From a checkpoint of a small transformer trained on Wikipedia: value embeddings.
Each number is 500 + 40 x the weight over its row's rms, rounded and kept within 0 to 999. Layers, rows and columns count from 0. Numbers have three digits each. The size before them is the row's rms in percent of the matrix's.

# layer 5 MLP down, 64x256, rms 0.275, rows 55-63, columns 0-255
112:479497551505458566529464469487529515436496549466525473476443471410479538455499442509473570504454451510534460457455536472498505471510517467502504464484452512492490499495452469508411513496435487497445489469467552557382450500454446492450541401489534488443402499596467439491517446492486497529431520517437480557518526512424551504495476550522430519465504509458507483554491501470453551496475546449488483490537478461514482541542535483524480430519510530505422554447499521448478471468509479423527469524533460499481558512471524501429482499477529502460490478477489408515547486498378554509466537408473481445481525484505510504497505441504480570485415477562478535492535424500507510491475556518520509454481471515516528548430549407448497521467548439439458445542499548528457554521573513
096:411538472552547494531482526460357565504493563457404477507489481490533468577551515549514520499561536524503503473489491565486488440523487546464506462509482534537516485505476514499507519461436562473496535445492512519537486457522527446596474519581436457515527491432466518538498568462479436462504449505512483556474497467486469505471526556488546478508513460541489528489471535579496497523527506510523479471496517526472533482497487499496499457530515531500463559422472478482505546554459468539574501551459494495511550485533517458511418505504490534457482454542535554440492460539448495477543394514540557526463526483471433497508481510564457406475546558532480512442476507512503477542515510584495647556514447497439486490569428420483436539527514490539485557478448458448545511564488545
102:461469518516539537483475431531509569492577449451501523480511493477474476488492414456447477445522480526477384497487543515512444481498414446449520543467491464539467489469455569439510428502590511528536478517454541481516472518504474595460481568540492548498542499558522540472548496510519461551468451486568521467515483505519434502487508503536458511463426525481485416510530529579537424482486459470512481495552509497517472552433557547485455491498482476465580451523466499483517518495448434558590457485458460551530497507573495495500516492449514481513466533580480528533518445547549430480433460527533482457585538440508476461506534524421428474495502531438519546460456457447491499460479488416481452474445587467562469569462477499520537459524520482521510521504467498523512587524531485
101:476450542442452511477474460513381578589504481482467504509448485481539538557492555480485471440522470540432567534543448501475508500446491450507477476494412544491488458551567453489558437482471470441556544482493457467476503522503492419512505469450472443482486502446460527447511466420509504513476569494569438523450467537530508451577563532621554434542481494524489489540477457473583509497545518501529549541505460533534529475543447449510494477517483512500547440497523470425475492501552532512499587462514514464462531468516499489479482518506472492470476446566523494507481480466548454583519583542529482431464565504496488506546530496532554413445500538528417533471514497505492440420525499466545508457511543564479592484530513518490537502551447532471479557537482532483478538497488463
098:470486472505482463606437524488549514484470500452489533538528517529560508484498553512547554547451513453551512436550498571457516460502497553523467510444511536516468517547436491486467485471547566560553500511500495526484546495525475554516516473560487467528476492433551436522502541453534501474490462551508492497494555541422575490499511454465485517437540518492501442557512447492485576470551512394519431507572480502402475529483523561517418443606563504456496502483516492512413452519491469525443542533398440515541521419506481471474518485508517469492488444537485560476543542490517482559505476505577470493422447534506514421465504516479568528474529524430517558500548421535535465525506531479526573542548443471564470529565450456484500504591502533504464503491473482464534515505503477
103:555536538464552566601526491559545437538457486500530526472492507513476502475515596400579541522408440513469568487433489488550450534538473456523593421548489518548501536477433482592529458588544547501467574492544539511507511523496410538604578508564538540495458530492472560523548490519467558462461515525458508516497497551513515461458423438449490493494495507511475510455516516481514556461452526501567516501489542478549453464493492499466450502515538465494475516467550508498525489512531481461511514538485448505482464521477445526590519511422470515457467403443517517523539484503505533490481471491524510548507493512496536500525471491468537499547453483483518474484447481517483518559507545551533423499564495571540522526478556495457463566489532589524555525454504571518482438519545484
104:486526459472491416492481497593487513510509489529618483447479485480560454478607514576485474570478534536474493491504516444522521521586520532530491540493563573474491530487392534477513543501503520506456517535496531500478558618469531509555525479530551519432491462525462491528590396473483477467420453499515510517520455473495575463493458472580546548475508509484575514513510550485443543573547494482510493504559511527519553499480463479435501531515486560568460481504518534466554502482468544486499513526489502490497439532489531457490506518463479439522526530502484475512477507440532543555484559490505493474443451624473490495459527551579495549533446517465595492516511519494518509460524529461542452416505547550470520500451560535517529533502526461551531428505501511539508420455522561
100:477493433461477487496457508477508480502432536456504431504442532407481480426474513427442479504455478439524494562448499439501565507443515472495474561409530501501532423504557506530503486507407423565492483465588464478428501537537412483502496484417428455467515431570563568486497531507513489487524506496544459541540467458505529474555543516455581497494420448516520529495541488466461530443446498498456515507516481445555450503508545514489445475471512466452532476507472526485482477486442467556562434517483437481518569547534460489493539510516443411480523514497530480553543516569468507502496567482497475515524532518444544394500508462492491479552516490465450484485467472429475497531488444532533484522485530474503460448547472459509468487545560475472499516564488486412514519610535529
102:474517475488443477459530487510474483485511509507476475465507478505393426517518495496524478427519510503495482485553519494473422521419445433499516494502431513488503466528505487497471528476318494539481472424443510472559427502460527447430414488446553518550470517510418451513497515515488528530456427515417499505526439498475442505484482467450436474447429556446505484544485468451538449567515497473482527495531473532490542455508585447478454498511496546531423487491491522527556483486457550452497490429525444497439481404485458432554470489545519466497452495494487519457453537499500496477521495505443495475465506398508463462575515481467491444461469556471484436494502564514450497474476460526461504435523499477474521500523549504449509514448485409473452519483512505493420492414451527